Weights of a small GPT-style language model, trained from scratch on English Wikipedia: vocabulary 2048, ALiBi.
Each number is 128 + 24 x the weight over its row's rms, rounded and kept within 0 to 255. Layers, rows and columns count from 0. The size above them is the row's rms in percent of the matrix's.

# layer 6 attention value, 320x320, rms 0.0357, rows 149-191, columns 240-319
size [ 74  65  87  75  75  76  70  78  76  66  75  75  64  77  75  75  76  68  81  72  74  74  66  75  71  76  66  71  75  79  72  67  67  67  66  78  75  80  74  72  89  70  71]
[[125 141  35  88 146 119 116 148 139 111 155 134 206 100 107 119 148 135 153 135 139 108 125 100 190 133 126 109 114 167 101 153 130 150 130 115 121 167 129 104 159 125 120 128 119 135  74 122  77 121 131 132 126  97 126 151 117  84 117 117 113 119 117 134 122 106 149 172 161 114 127 117 112 154  94 102  95 126 174 134]
 [135 127 120  97 147 138 116 134 133 165 121 145 158 126 113  81 145 104  90 118 144 153 150 128 131 100  93  95 132 169 109 123 174  96 122 119 135 108 139 125 122 136 140 102 147 150 121 122 102 131 129 129 134  93 137 147 137 110  82 100 144 133 107 139  95 107 112 167 137 126 163 140 160 151 128 157 150 117 127  87]
 [130 101  82 134 135 128 138  87 133  60 133 132 121 142 158 137 115 133 152 130 121 125 141 140 120 127 127 116 196 119 126 131 137 124 101 103 167 107 140 157  88  98 136 168 135 125 145 148  80 121 124 130 143 111 143 173 127 117 110 123 165  91 129 129  91 109 128 159  89 101  78 113 101  96 102 143 128 145 116 157]
 [137 109 133 162 133 113 129 137 133 111 129 156 153 145 176 123 111 117 100 116 112 146 139 119 115 111 103 158  59 127 158 154 121 111 115 142 145 116 157 164 150 141 144 137 110 174  94 142 100 120 124 146  91 104 115  83 106 108 146  97 109 126 135 127  95 119 121 155  73  93 118  86 145 116 161 135 111 127 130 132]
 [123  98 100 128 130 136 191 136 122 105 160 147 132 102 128 141 110 127 143 113  83 162 148 146 140 108 123 152  74 143 105 154 112 113 145 144 167 106 125 106 148 116 134 116 161 161 142 130 142 111 109 131 143 110 124 113 124 194 121 128 113 115 157 131 154 145 130 169 133 115 159  85 125 119 129 110 144 119 156  94]
 [119 144 155 170 128 128 126 127 122 118 119 108  95 111 124 137 134 154 175 132 147 132 168 115 105 116 127 125 142  85 158 132 100  98 132 136 136 106 106 131 118 113 143 106 147  55 129 122  92 135 161 146 138  67 130 164  95 154 176 118 117 110 127 109 211 141  95 100 125 150  89 113 118  96 137 107 133 114 135  82]
 [142 132 153  90 137 116 144 115 116 125 103 102 111 141 129 121 121 136 173 126 125 106 137 130 124 152 137 118 154 120 171 115 139 138 115 113 136 119 136 148 131 121 189 161 126 134 137 151 101 120 122 146 145 179 115 101 154 108 149 147  76 126 133 171 166 149 153 142 142  95 123 116 147 113 116 113 112 147 118 141]
 [129 132 135 140 151 113 123 144 118 181 116 133 146 158  81  83 122 143 148 132 140 130 152 156 128 115 126 128 112 112  99 101 141 148  29 113 108 130 143 134  90 126 146 127 124 141  94 121 128 111 125 157 121 112 129 149 137  89  73 104  71 114  51 125 110 155 151  95  93 138 159 149 138 116 133 157 128 152 129 134]
 [135 154  83 102 146 137 132 123 130  95 132 142 165 100 111  96 128 163 122 131 135 101 118 140 180 125 122 116  65 102  98  89 133 112 126 133 117 134 125 146 123 165 129 144 117 123 136 125 143 167 121 115 133 106 149 152 173 105 103 116 110 116 110 115 128 144 114  90 141 133 138 128 119 142  58 150 120 152 149  70]
 [126 141 136 134 118 124 121 144 160 105  96 119 136 101 114  83 140 149  85 132 158 103 115 130 112 130 126 133 158 117 100  99 134 142 162 125 129 162 105 134 110 162 104 117 100 171 117 122  98 128 138 135  88  81 147 111 121  94 139 120 184 129  88 137 117 106 134 146 114 167 175 162 120 129 152 168 128 117 136 126]
 [109 145 148 143 112 129 160 102 115 115 108 134 127 130 113 119 171 127 114 128 153 113 149 169 157 139 119 140 134  92 124 138 105 108 127 104 137  88 130 110  88 132  87  95 149 106 154 149 121 114 139 115 135 109 114 153 116 149  97 129 130 150 171 139 180 138  94  87 125 154 175 146 147 156  96 120 173 119 144 118]
 [128 124  95 144 100 128 111 156 133 117 101 120 182 146 101 138 143 140  92 124 125  85 124 121 127 130 129 134 120 114 113 112 149 112 140 111 120 121 101 117 155 170  90 102  73 158  96 121 140 102 146 154 102 155 129  96 123  98 120  91 111 134 102 112  99 112 139 112 106 147 171 153 169 133 109 169 141 122 195  96]
 [128 146 101 113 124 203 141 117 153 154 104 126 130  90 130 123  95 140 112 132 148  99 127 151 120 108 111 139 109 173  54  93 126 133 140 152 157 135 128  96 103 112 149 127 133 116 138 130 191 123 137 156 122 117 146 147 124 162 119 124 141  88 155  97 122  84 117 126 117  99 167 125 105 119  90 142 162 140 168  86]
 [114  98 139 125 121 125 163 113 138 111 146 132  92 101 138 106 124  88 105 132  86 145 139  98 100 118 127 135 125 137 138 129 138 128 171 173 159  87 126  88 155 126 100  94 153 146 117 105 118 129 144 118 154 120 150 120 125 171 166 155 120 113 158 153 191 136 127 156 134 160 122  78 141 111 161 100 128 116 111 117]
 [120 126 129 194 129 107 170  74 113 128 111 128 114 131 145 117 155 145  95 117 143 112  79 150 147 137 125 136 155 103 154 147  86  65 155 113 165 112 125 117 117 142 113 161 151 110 114 129 120 130 128 118 128 140 118  92 134 142 124 157 181 119 152 159 153 132 116 109 133 168 136 113  92 139 120 105 120 106 111 121]
 [138  89  82 125 126 125 106 100 109 149 138 145 139 122 103 122 149 134 158 137 136  92 102  99 155 127 157  92 130 119 138 125 147 165 148 152 115 123 120 154 107 130 140 155 134 141 136 161 114 156 131 107 154 187 119 113 128  76 118 167  82 105 165 160 123 104 164 105 136 113 156 114 132 122 127 111  87 107 141 131]
 [120 144 149 155 126 193 126 138 123 158 117 112 131 165 116 132  82 102 163 126  77 136 133 129  92 119 102 134 135 117 127 131 170  77 126 137 123  87 138 121 141 121 154 102 167  93 157 145 156 110 130 130 164 129 146 138 143 123 113  91 160 116 131 122 138 128 126 179 155  77 127 157 130 104 124 118 151  95 115 125]
 [117 102  86  93 129 117 168  98 137  95 100 143 124 158 142 149 143 100 123 115 105 119 116 103  86 118  98 117 173 152 136 175 145 127 144 146 174 161 113 126 152 153 122 132 149 147 138 146  66 105 103 140 136 170 120  96 110 110 180 115 128 146 136 110 150 110 106 182 109 131 124 158 123 142 114 135 132  99 156 124]
 [127  76 133 120  99 110 120 119 135 131 171 107 167  94 133 119 148 141 173 135 139 181 127  75 129 128 119 144  99 101 111 167 114 128 126 127 121 128 120 128 154 135 102 115 168  85 114 133 117 143 133  86 164 101 112 120 104 137 119 133 133 153 115 168 178 157 155 140 196 105 116 144 136 131 147 107 118  78  95 127]
 [154 108 151  97 132 178 122 157 143 171 118 121 147 111  88 141 158 121 159 126 146 118 149 137  92 120 145 112 107  81 112 121 160 134  98  87 138 109 131 145  85 109 148 104 114 173 140 130 162 117 119 121 122 144 122 101 142  88  94 137 123 156  97 144 161 155 131 123 138  75 133 116 142 118 154 158 130 128 137 118]
 [115 150 145 125 138 117 138  77 108  92 103 137 136 102 179 162 107 139 102 131 161  64 120 140 125 136 148 138 143  92 113 130  97 157 137 134 127 147 128 152  96 109 100 134 107 145 130 129  92 108 137 136 159  99 133 119 117 113 118 149 184 112 152 129 126 135 127  70  68 132 150  78  42 129 122 158 162 142 129 141]
 [123 130 168  97 126 118 160 124 144  91 134 155 157 112 175 109 113 131  69 127 125  74 114 140  89 116 129 133 136 115 117 137 137 147 160 122 148 154 130 133 100 134 100 145  63 109 112 117 113 144 137 128  79 134 122 164  98 100 127  71 139 117 126  82 116  83 132 104  81 128 147 149 175 145  95 167 153 169 131 141]
 [137 172 118 105 108 144 122  85 122 163 150 162 142 115 122 127 130 124 105 128  98 179 150 136 105 128 117 143 134 136 129 138 149  90 106  96 156  93 167  98 133  98 133 131 135 153  90 117 159  58 141 114 104 134 115  69 121 114 118 102 129 157 133 158 115 105 137 170  90  88 154 101 136 151 142 100 154  64 108 179]
 [129 133 178 108 137 149 121 149 127 170 119 115 106 129  63  99 144 115 167 131 155 116 139 149  86 149 145  98 156  76 122 100 124 129  97  91 113 144 110 109 103  93 157 130  98 140  94 118 102 151 150 148 116 156 138 121 107 126  97 143 135 129 130 158 162 143 172 101 124 125 125 122 148  99 134 130  89 110 171 119]
 [105 157 148 114 100 117 110 126  88 137 140 125  98 106  90 161 139 110 153 138 157 108 168 140  85 147 150 129 158 115 155 111  85 143 120 151 106 114 128 127 124 122 196 111 118  90 154 125 112  94 149 122 136 182 115 114 141 106 139 118 125 140 142 127 153 167 164  60 125 111 116 123 102 109 122 112 111 118 145 161]
 [117 121 120 156 142 103  62 104 131 163 153 125 135 152 125 128 127 141 133 120 123 138 144  93 140 114 110 114 100 129  95 122 143 133 116 161  99 133 118 152 150 109 103  56 153  82 149 139 140 155 136 125 181 125 163 177 114 121 115  89  85 141 121  89  92 144 114 145 134 122  96 132  99 118 117  89 147 107  89  96]
 [109 116 153 107  97 161 128 109 115 168  91 106  75 129 138 109  97 183 124 125 134  99 129  72 159 135 106 102 157 140 141 117 123 156 144 179 131 150 113 145 114 155 152 107 144  82 161 116 103 129 128 122 132 139 131 166 109 140 171  83  97 134 125 114 148 157 137 119 111 163 113 144 144 117 182 146 112 144 120  94]
 [109 113 108 116  85 128 140  98 135 132 110 149 161  77 132 117 136 142 180 146 153  84 128 115 116 121 120 140 160 173 126 155 123 129 138 155 145 113 150 101 117 111 161 130 126  96 119 133 128 156 130 122 141 139 124 117 143 182  98 119 122 143 187 132 152  81 153  99 168 124  97 132 101 163 108 103 126 117 127 145]
 [102 125 161 107 119 181  90 125 138 135 126 111 122 112 113 133  92 157 125 113 137 135 132 145 137 123 144 108 139 157  79 132 142 136 129 143 123 117 124  92 126 117 181 111 163 146 127 126 167 114 134 132 154 134 141 182 112 134  81 185 126  94 147 132  96 151 116 121 114 142 133 135 139 132 135 120 129 117 104 112]
 [140 107 107 133 180  78 158 136 128 138 147 155 114 126 160 125 114 116 129 138 114 114 139 168  90 140 132  95 140 104 121 150  97 159 142 119 134  99 120 110 111 134 145 161 171 127 126 150 158 154  93 158  99 102 119  95 142 129 172  88 160 107 149 107 183 104 108 120 150  90 139 122  92 140 139 138 107 128 145 146]
 [118 111 198 151 169 134 144 121 141 128 100 110 108 134 174 133 106  93  79 126 124 106 114 118  90 158 114 126 151 100 177 133 117 151 160 116  99 108 116 177  81 138 148  99 126 149 130 102 118 130 116 143 143  83 127 145 130  86 147  98 161 123 122 112 155 136 100 102 108  90 137 118 107  86 154 143 116 157  91  96]
 [120 151 124 108 135 139 105 145 135  95 115 113 159 120 123 113 109 179  97 125 143 109 118 151 159 123 158 115 127 156 114 107 140 146 129  99 121 140 125 118  96 112 124 148 108 152 113 106 139 151 153 115 112 105 129 189 125 106  60 129 130 112 143 141 126 131 136  99 111 134 128 159 135 141  95 150  90 173 151 124]
 [126 115 154 147 158 100 133 137  99 110 149  94  99 191 125 176 137  93 105 122 117 105 160 122 161 164 127 116 157  81  74 123 157 156 196 129 101 138  94  86 142 129 103 128 129 106 150 130 111 146 140 179  89 139 122 171 125 158 172 121 124 107  95 122 121 131 170 169 165  86 129 131 149 121 135 143 108 141 132 152]
 [133 163 141 100 103 131 138 162 137 133 132 101 100 118  75 145 113 158 190 138  84 136 117 172  85 122 142 132 147  63 111 102 129 120 126 147  96  77 133 105 124 105 151 153 137  99 123 142 126  83 139 119 133 177 136 117 151  96 123 136  65 128 122 137 147 153 149 108 118 115 121 105 136 130 103 121 131 117 121 130]
 [122 127 175 153 163 158 146 147 141 148 101 163 134 111 129  97 138  98 109 120 137 116 120 122 116 137 100 155  94 107 149  93 136 111 128 167 117 114 114 121 129 141 177 120 157 138  91 120 113 104 129 144 124  89 121 112 110 113 161  92 137 118 113 131 184 115 122 155 147 111 137 108 103 110 134 116 143 129 114 103]
 [110 155 180 134 113 120 120 124 133 155  95 155 116 104 200 152 119  93 115 129 142  92  92 121 109 152 140 114 131  89 140 133 104 144 112 119 151 134 147 131 109 148  83 142 121 162 189 135 102 149 116  98 133 142 131  98 110 122 113 150 187 146 173 136 115 141 166 121 110  84 126  78 100 150 133 144 117 121 121 164]
 [123 115 202 144 100  71 135 121 121 157 135 141 123  91 154  83 153 178 111 112 205 116  78  68 168 139 124 129 129 114 159 149 115 116 166 141 110 145 108 163 152 159 126 122 124 148 137 128 134 139 128 131 152  92 124 116 115 146 156 163 125 137 144  95 154 147  61 113 135 172 165 146 119 157 127 137 139 126  91  87]
 [123 163 155  99 158 145 103 120 131 145  67 155 149 155 132 170 134  85 117 134 104 116 134 140 117 149 115 135  97 144 155 103 130 168  94 122 122 164 163 123 140 128 111 147  64 135 141 149 102 142 137 151  98 153 128  80 121 155 131  89 132 129 114 111 103  98 145 124  89  88 108  90 151 119 142 133 140 173 143 195]
 [121 144 172 119 129 130 112 138 137 102 139  59 107 170 106 138 102 152 131 123 115 180 168  77 178 144 114 111 127  98 132 111 159 151 117 111  99 126 106 102 130 104 121 120  84 142 142  97 146 137 164 150 136 114 116 153 125  99 132 141  94 138 110 121 129 142  90 182 116 137 107 172 215 116 171 115 120 111 104 139]
 [130 132 108 101 125 105 159 129 109 115 116 127 120 100 108 151 132  88 112 128 159 119 132 141 110 115 158 130 147 164 160 135 140 122 129 126 113 110 134 178 132 130 150 126 164 160 165 149 107 109 113 121 183 123 123  94 152 113 109 172 123 115 144 162  89 109 111 119 145 131 154 152 111 101 109 117 145 154 120 144]
 [112 125 155 118 105 161 139 110 115 137 105  98  66 111 131 128 116 123 159 119 151  81 123 114  84 116 131 112 191 119 136 113 101 145 142 160 118 126 114 139 130 141 145 126 126 109 142 104 103 123 135 119 163 182 127 125 140 147 138 170 167 102 127 143 119 117 116  95 128 152  96 126  81 104 133 126 137  96 107 114]
 [128 119 107 137 145 145 127 164 128 151 118 136 149 163 100  87 143 107 103 125 142 126 133 102 112 113 106 144 114 130 126 129 156 144 120 123 122 146 129 127 113 166 121 136 129 175  95 143 109 122 110 120 105  91 147 113 112  88 149 109 144 151  98 114  94  96 158 145 130 138 120 111 114 126 115 149 124 136 169 128]
 [121 134 108  85 139 147 173 122 107 107 132 111 176 124 114 138 117 120 104 127 143  82 158  89 104 136 150 139 105 139 116  99 131 136 148 110 135 140 126 109 148 101  74 103  61 130 105 122 174 125 145 118 124 107 142 134 157 129 144  95 116 135  85 128 133  93 138 151 161 155 126 110 130 118 112 121 140 140 143 122]]
# layer 6 attention output (transposed), 320x320, rms 0.0371, rows 149-190, columns 240-319
size [ 74  68  86  78  76  78  74  81  79  66  77  76  67  80  77  74  78  71  81  73  75  75  66  77  70  78  67  72  78  79  76  71  68  67  71  78  78  84  76  71  90  75]
[[111 138 153 161 160 145 149  96 133 129 111 160 111 145 144 154  78  96 106 173 131 164 145 113 108 136 147 131 152 143 117 119 130 142 144 138 101 110 131  98 149 139 125 168 116 174 150  97 148 146 136 103 110 133 149 118 130 107 140 108 160  65 177 117 109 111 110  76 124 134 138 128 126 152 155 140 148 141 159 128]
 [142 131 121 128  92 154 133 158 123 125 126 118 130  89 146 131 123 163 163 110 128  99  83 114 127 154  82 140 114 133 183 149 120 131 122 113 112 153 118  90 175 121 109 143 146 162 159 140 135 149 116 159 133 126 112 135 108 158 129 145 163 101 123 118 136 126 164  97 119 139 104 114  97  89 116 144 132 121 124 138]
 [119 118 106 129  87 150 144 199 139 170 109 115 113 129  86 101 101 158 141 133  89 145 110 102  81 163 123 127 150 100 170 165 114 140 146 117 126 127 152 144  69  94 150  84 129 155 122 135 156 124 140 155 141 125 153  99  86 133 138 139 135 121 123  76 161  99 123 161 146 120 124 152 135 109 121 128  88 102 162 132]
 [130 154 155 133 155 138  96 132 130  98 137 144 156 123 119 163 153 106 119  69 158 126 108 151 143 105 160 123 130 149  73 142 154 109 115 101  97  99 157  81 164 115 133 152 126 113 137 144 143 170  71 114 109 149 149 160 131 127 179 127 136 152 167 166 167 148 117 111 146 100 157  94 151 144 144 135 139 117 153  87]
 [141 135 113 129 126 123 118 145 127 129 128 111 169 163 127 120 123 159  77 127 116  86  85 143 141 129 119 130 122  98 128 165 106 130 104 129 141 147 170 153 172  96  72 113  98 133 144 153 142 100 156  96 120 120  64 139 155 147 174 131 170 137 116  80 133 126 111 157 128 149  97 121 101 139 133 137  90 103 112 122]
 [101 123 123 170 125 123 144 169 133 150 139 140 154 149 101 122 104 149  75 110 110 129 137 109 121 126 148  98 149 113 120  92 110 113 124 147 103 134 133 182 118 179 126 105 132 157 130 130 143 128 166 105 145 120 107 126 116 112 125 137 150 185 127 172 118 121 130 144 163 152 142 122 114 143 102 133 154 140 145 123]
 [ 76 143 128 141 112 130  92 101 142  92 102 153 142 111 117 135 166 144 132 111 159 130 147  96 115 159 128 105 129 126 111 136 103 127 190 150  97 141 147  87  91 179 150  92 146 137 139 134 135 114 123 118 156 154 167 155  91 148 131 123 109 134 148 151 113 137  71  73 160 147 147 122 157 144 141 132 146 162 117  84]
 [ 97 131  97 112 128 115 139 122 145 141 115 120  82 117 152 137 171 101 162 144 156 137 132  92 125 139 126 113 152 150 184 134 156 132 126  85 146 124 123  91 111  92  96 161 149 161 160 141 128 159 134 117 131 158 123 118 107 164 119 127 153 144 138 138 107 148 163 118 147 172 149 146 125 139 168 139 171 156 126 140]
 [159 110  94 143 144 125 137 117 107 114 141  94 105 134 139 129  92 133 153 153 151 139 174 117 134 157 102 173 162 152 148 152 105 152 121 102 178  99 172 115 145  81 121 149 140 163 136 119  94  99 115 115  91 114 121 121 162 129 115 140  82  92 122  77 101 105 124 146 115 144 134 147  98 100 132 143 144 124 129 161]
 [141  91  99 111 158 130 149 141 128 171 155 121 135 118  99 117 108  83 137 108  66 130 155 153 143 141 133 104 126 112 225 164 138 143 113 134 132 127  97 167 149 107 124 123 125  98 158 149 126 170 123  92 153 122 149 149  98 137 131 143 123 111 153  97 127 122 174 142 115 120 126 148  85 100 129 108 127 109 146 174]
 [119 118  95 146  84 168  82 107 107 192 135  76 125 143 131 146 149 171 108 119 115 129  79 112 123 120 133 137 149  97 150 149 134 118 109 145 163 136 114 141 141 117 111 133 144 140 135 155 137 115 113 140 136 116 111 132 130 116 159 138 120 139  69 127  95 108 152 142 141 171  98 132 105 133 159 139 140 128 127 143]
 [155 156 156 171 148 156 121  97 114 129 118 123 126 123 157 130 162 110 125 113 111 122 148 136 182 141 121 117 102 150 139 130 119 131  92 124 155 163  96 113 148 144 119 132 130  93 151 160 100 174 100  80 116  97 137 141 176 116 144 130 158 107 140 165 153 121 153 135 126 161 113  87 107 137 167 111 156 151 140 129]
 [164 104 109 116 112 144 139  97  94  99 106 140 118 134 124 153 116 157  88 106  92 112 121 181 132 130 115 183 133 132 124 134 115 125 116 126 132 140 163  87 182 103  74 189 112 135 128  82 116  98 131  96  95 144 112 126 158 143 124 143 131  99  99 131 146 100 124 192 116 164 122 114 154 102 167 108  77 128 124 147]
 [122 132 133 127 119  84 109 119 137 117 132 195 154 163 116 155 117 165  96 101 153 136  60 127 143  89 166 133 139 103 109  99 148 117 122 148 100 132 103 137 176 141 149 123 147 154 121 118 138 111 121 144 136 129 105 119  81 107 168 102 121 115 122 130  99 144 104 142 110  82 133 127  96 123  81 115 136 127 140 101]
 [117 138 119 128 138 128 106 148 163 162 132 116 153 112  97 120 110 160 125 114 136 146 146 157 110 116 118 159 113 107 117 116 142 130  81 125 118  99 158 164 104 134 150 116 141 155  79 130 129 117  87 136 127  93 127 159 124 120 184 134 157 138 125 117 101 161 122 106 101 141 110 143 114 107 123 127  73 116 142 151]
 [143 153 144 145 144 148  92 115 139  82  45 146 109 119 115 156 158 130 146 149 122 156 119 165 119 149 127 173 118 145  83 172 110 143 130 130 131 123 112  92 135 162 132 137 115 168 116 104 165  69 115 116 131  99 113 102 117 157 163 109  99 105 158 119  90 144  90  93 109 154 149 106 125 120 135 136 145 127 119 161]
 [118 142 161 129 105 109 107 131 142  92 112 114 142 134 145 169 153 139 117 148  65  92 116 125 125 118 122 143 118 104  89 122 129 148 131 134 107 177 138 117  94 109 103 128 101 137 108 153 130  88 138 120 123 106 139 132  76 132 113 143 161 138  80 146 107 142 118 129 114 145 102 111 151 120 163 127 123 158  89 108]
 [ 91 156 190 156 124 178  60 137 137 151 130 123 166 153 112 136 117 165  94 109 106 115 128 144 153 118 135 121  95 107 119 150 117  93 133 129 109 136 126 148 112 122 119  85 150 108 162 148 154 143  81  93 129 109 152 146  95 107 158 103 125  97 151 142 151 130 101 128 139 136 122 125 168 125 112 120 121 115 149  99]
 [121 152 105 168  99 132 136 146 127 131 105 123 122 126 140 127 127 111 117 166 133 117  70 131 129  98 140 113 169 126 110 155 155 134  93 120 131 112  99 158 150 142 132 140  98 143 131 144 116 101 115 121 114 116 110 117 136  81 167 134 126 133  92 130 124 129 103  76  67 125  99 109 103 137 104 189 135 127 108 121]
 [ 86 137 135 173 107 120 153 146 140  89 143  95 149 118 128 114 181  93 138 160 100 114 106  90 139 149 128 138 146 134 182 127 147 134 151 138  84 175 115  99 107 138 134 119 132  87 120 132  96 150 114 129 139 144 127 160  50 121 110 138 167 126 138 122 102 127 147 140 135 178 134 111 126 138 148 142 158 111 117 133]
 [135  75  83 116 135 145 132 145 119 157 129 142  99 136 122  74 137 104 111 140 111 174 170 147 132 149 141 153 161 117 157 108 121 117 100 122 154 137 125 139  87  54 101 151 127 120 135 112 128 109 122 134 137 146 122 120 148 126 136 138 129 129 104  99 178 102 163 201 116  91 105 171 143 119 131 109 148  96 127 145]
 [174  95 129 143  98 137 104 113  82 145 130  81 112  92 132 142 116 110 132  95 144 182 124 160 130 135 140 134 112 120 158 126 119 132 118 108 127 115 119  97 150 114 162 145 141 103 134 119 127 136 108 111 104 114 153 130 186 125 120 102  63  93 134 142 197  67 148 180 125 105 118 130 128  72 123 144 123 103 129 120]
 [140  97 134 159 114 129 119 124 120  90 121 101 119 131 139 109 156 113 123 132 140 128  98 132 156 106 126 146 146 139 100 120 183 131  95 112 121 155 111 105 147 127 124 161 109  86 122 133 111 176 123 155 142  94 127 136  66 111 130 173 155 109 100 116 137 152 126 101 109 155  95 145 157 113 167 135 107 158 135 102]
 [100 128 117 203 140 106 158 122 137 138 115 100 111 137 107 117 147 143  95 116 147 142 118  94 152 133 135 127 163 167 155 135 171 135 143 139 100 139 122 127 146 148 115 132 142 155 166  78 115 158 133  68 162 114 108 112 106 122 110 119 123 125 167 153 107 148 124 105  93 180 130  99  90  96 136 146 128 131 122 123]
 [ 97  98 136 173 151  94 104 106 127 150 138 126 171 153 100 114 156  92  89 130 156 144 167 102 139 137 157  92 115 146 101 136 164 128 162 124 146 164 106 120 127 133 137 124 149 133 130 131 130 158 134  95 143 140 135 119 136 138 108 131 113 160 105 158 112 135 128 145 139 153 153 124 136 145 120 106 157 191 148  88]
 [139 139 143  85 121 150 155 124  98  96 125 166  91 114 149 198 104 152 140 136 112 126 116 129 152  85 108 118  96 128  90  94  93 111 132 127 140 144 121 180  99 122 100 128 121 134  94 135 165  81 128 129 121 111 120  92 146 135 127 173 110 129 119 137  95 132 117 133 132 124 114 137 137 161 100 139 128 114 141 140]
 [129 160 140 134  87 136 129 119 114  98 106 160 127  86 103  77 100 123  93 111 135 143 154 181 111 161 126 139 127 137  99 141 127 106  90 126 162  85 103 125 128 141 152 125 102 160 130 128 191 118 158  86 144 116 162 132 136 119 142 134 101 134 121 181 142  80 139 175 170 162 146 117 153 134  61 100 112 118 169  93]
 [106 101 156 177 123 135  97 125  86 130 126 135 146 136 174 107 111 118  86 153  87 183 113 146  77  95 148 132 146 133  70 130 113 154 116  91 101 146 107 111 135 144 129 134  86 186 129  95 105 107 155 136  94 117 111 110 116 128 125 112 150 108  91 137 100 106  96 175 102 136 127 113 104 111 151 146  91 170 181 146]
 [128 133  64 142  91 120 125 126 112 131  66 125  87 124 149  99 140 136 128 111 135  94 119 119 113 152  54 149 134 107 173 150 135 125  87 128 128 184 124 128 130 143  55 137 115 144 136 119  98 140 124 173 145 154 105 109 160 137 112 181 154 110  92 128 128 134 114 155 136 151 122 129 133 113 145 134 128 121 115 129]
 [129 105  88  87 140 128 112 119 160 154 166 124 154 144 125 168 109 157 133 135 131 124 123 125 148 101 157 157 126 116 134 130 127 133 166 135 141 106 141 116 139 105 131 148 135  79 128 139 111 163 117 102  81 146  84 118 116 145 131  81 115 158 118  96 125 154 146 100  87 136 110 105 156 127 114 152 104 132  97  95]
 [122 135  91  78  90 130 112 145 116 169 151 156 112 137 110 123 121 162 129 101 131 160 137 149 102 145 151 131 109 111 162 158 140 106 156 132 150 122 107 129  92 101 156 155 155 119 155 173 160 137  95 118 138 156 144 145  99 148 153 106 109 168 127 146 131 118 161 144 130 100 123 131 182 134  89 125 180  91 106  84]
 [159 109  96 138 118 114 144 125 113 175 104  97  91 104 154  83 115  96 161 144 130 164 141 122  99 171 106 132 184 141 183 173 116 152  76 134 164  83 134  98 128 128 115 137  84 157 123 128 119 141 121 123 131 113 134 123 147 148 129 125 137 120 134 108 129  97 139 135 125 132 117 138  83  91 144 117  95 105 124 154]
 [102 157 125  94 139 133 110  93 153 123 149 133 164  95  83 164 126 175 178 148 140 156 159 106 122 111 125 114 120 125 135 140 116 125 140 156 125 138 132 165 116 169 198 111 137 106 116 121 150 137 122 141 148 133 171 152 144 114 123 143 151 130 150 143 118 147  57 113 123 102 112 131 125 160 134  97 124 138 142  71]
 [130 127 165 148 142  92 114  93 136  96  82 103 128 138 144 144 180 104 108 106 127 130 138  91 146 100 137 127 116 150  99  80 114 148 160  97 130 162 158 115 123 161 107 127 148 150 105 111 120  88 129 111 148 115 142 105  95 144 106 165 117 126 121 138 131 105 105 126 133 171 105 142 150 133 172 126 175 181  98 135]
 [130 128 119 123 127  87 139 108 132 107 170 172 134 141 113 179 133 141 101  86 152 146 130 135 140  97 148 146  93 123 132 139 187 138 147 111  86 156 100 109 159 111 112 165 178 142 133 133 135 156 103 122 129 138 116 140 102 146 159 137 150 129 141 153  88 153 144 133 106 112 147 119 128 125 111 114 173 138 142 102]
 [128 131 133  89 128 143 121 142  80 119 143 107 129 118 121 123 131 137 143 122 137 162 160 140 154 121 142 157 130 138  77 168 147 130 145  97 116 100 124 131 114  83 134 167 101  95 108 112 143 133 101 181 116 119 118 162 120 143 109 111 108 147 100 106 142 154 152 149  78 107 102 154 150 124 106 111 135 102 139 145]
 [111 120 116 114 162 116 155 129 131 129 162 134 136 120 140  92  85 123 130 122 144 133 211 178 101 108 104 108  92 121 152 110 105 121  92 107 128 122  97 174 125 172 124  97 133 124 115 143  98 137 117 153 150 129 109 203 139 153 140 152 103 159 136 154 107 155 161 119 169 132 117 170  96 134 114 113 126 104 147 142]
 [152 123 187  92 165 137 128  87 112  90 176 130 114 126 124 142 166 106 134 138 168 186 160 132 133 140 168 134 110 175  72 133 161 138 141 133 107  73 126  96 129 113 158 158 111  91 135 100 140 125 128 130 121 135 148 146 107 142  98 100  84 135 143 139 151 122 136 115 113  92 147 146 148 119 135 111 157 138 108 136]
 [114 158 117 119 113 106 160  94 145  96 130 164 116  84 131 130 136 136 164 123 167 134 108 120  87 116 123 113 127 116 146 135 159 133 138 161 122 118 100 116 145 152 167 123 149 115 146 136 128 143 154 144 170 149 157 142 120  77 112 172 127 112 156 180 106 135 115  79 146 121 144 161 108 159  99 111 122 163 126 139]
 [115 137 112  93 152 127 130 139 147 138 126 131 155 164 157  71 157 130 141 158  62 113 112 131  91 135  91 126 155  79 170 126  85 133 155 136 116 172 129 113  93 138  87 102 146 107 142 180 138 106 116 159 156 147 130 129 135 170 152 150 190 142  97  91 149 134 117 157 126 125 114 133 146 138 157 142 155  86 124 118]
 [103 142 129 147  96 115 102 151 110 111  65 156 116 130 102  96 110 160 111 123 126 108 147 151 137 149 109 129 126 128 122  97 135 106 137 107 157 178 114 172  99 124 100  97 149 149 162  94 129 103 139 141 164 116 145 101 135 140 116 155 106 121 113 174 167 121 157 194 138 132 129 131 146 118  90 103 114 133 165  94]
 [137 109 156 125 158 109 155 131 131 139 182 139 151 134 108 152 115  96 115 118 108 122 105 110 125 122 149 127 158 149 154 120 162 123 153 107  91 130 118  84 140  94 146 169 157 114 132 128 124 201  87 121 100 136 155 124  90 145 128 116 172  92 181 100 103 151 124 120 126 111 151 131 122 136 133 123 162 121 160 123]]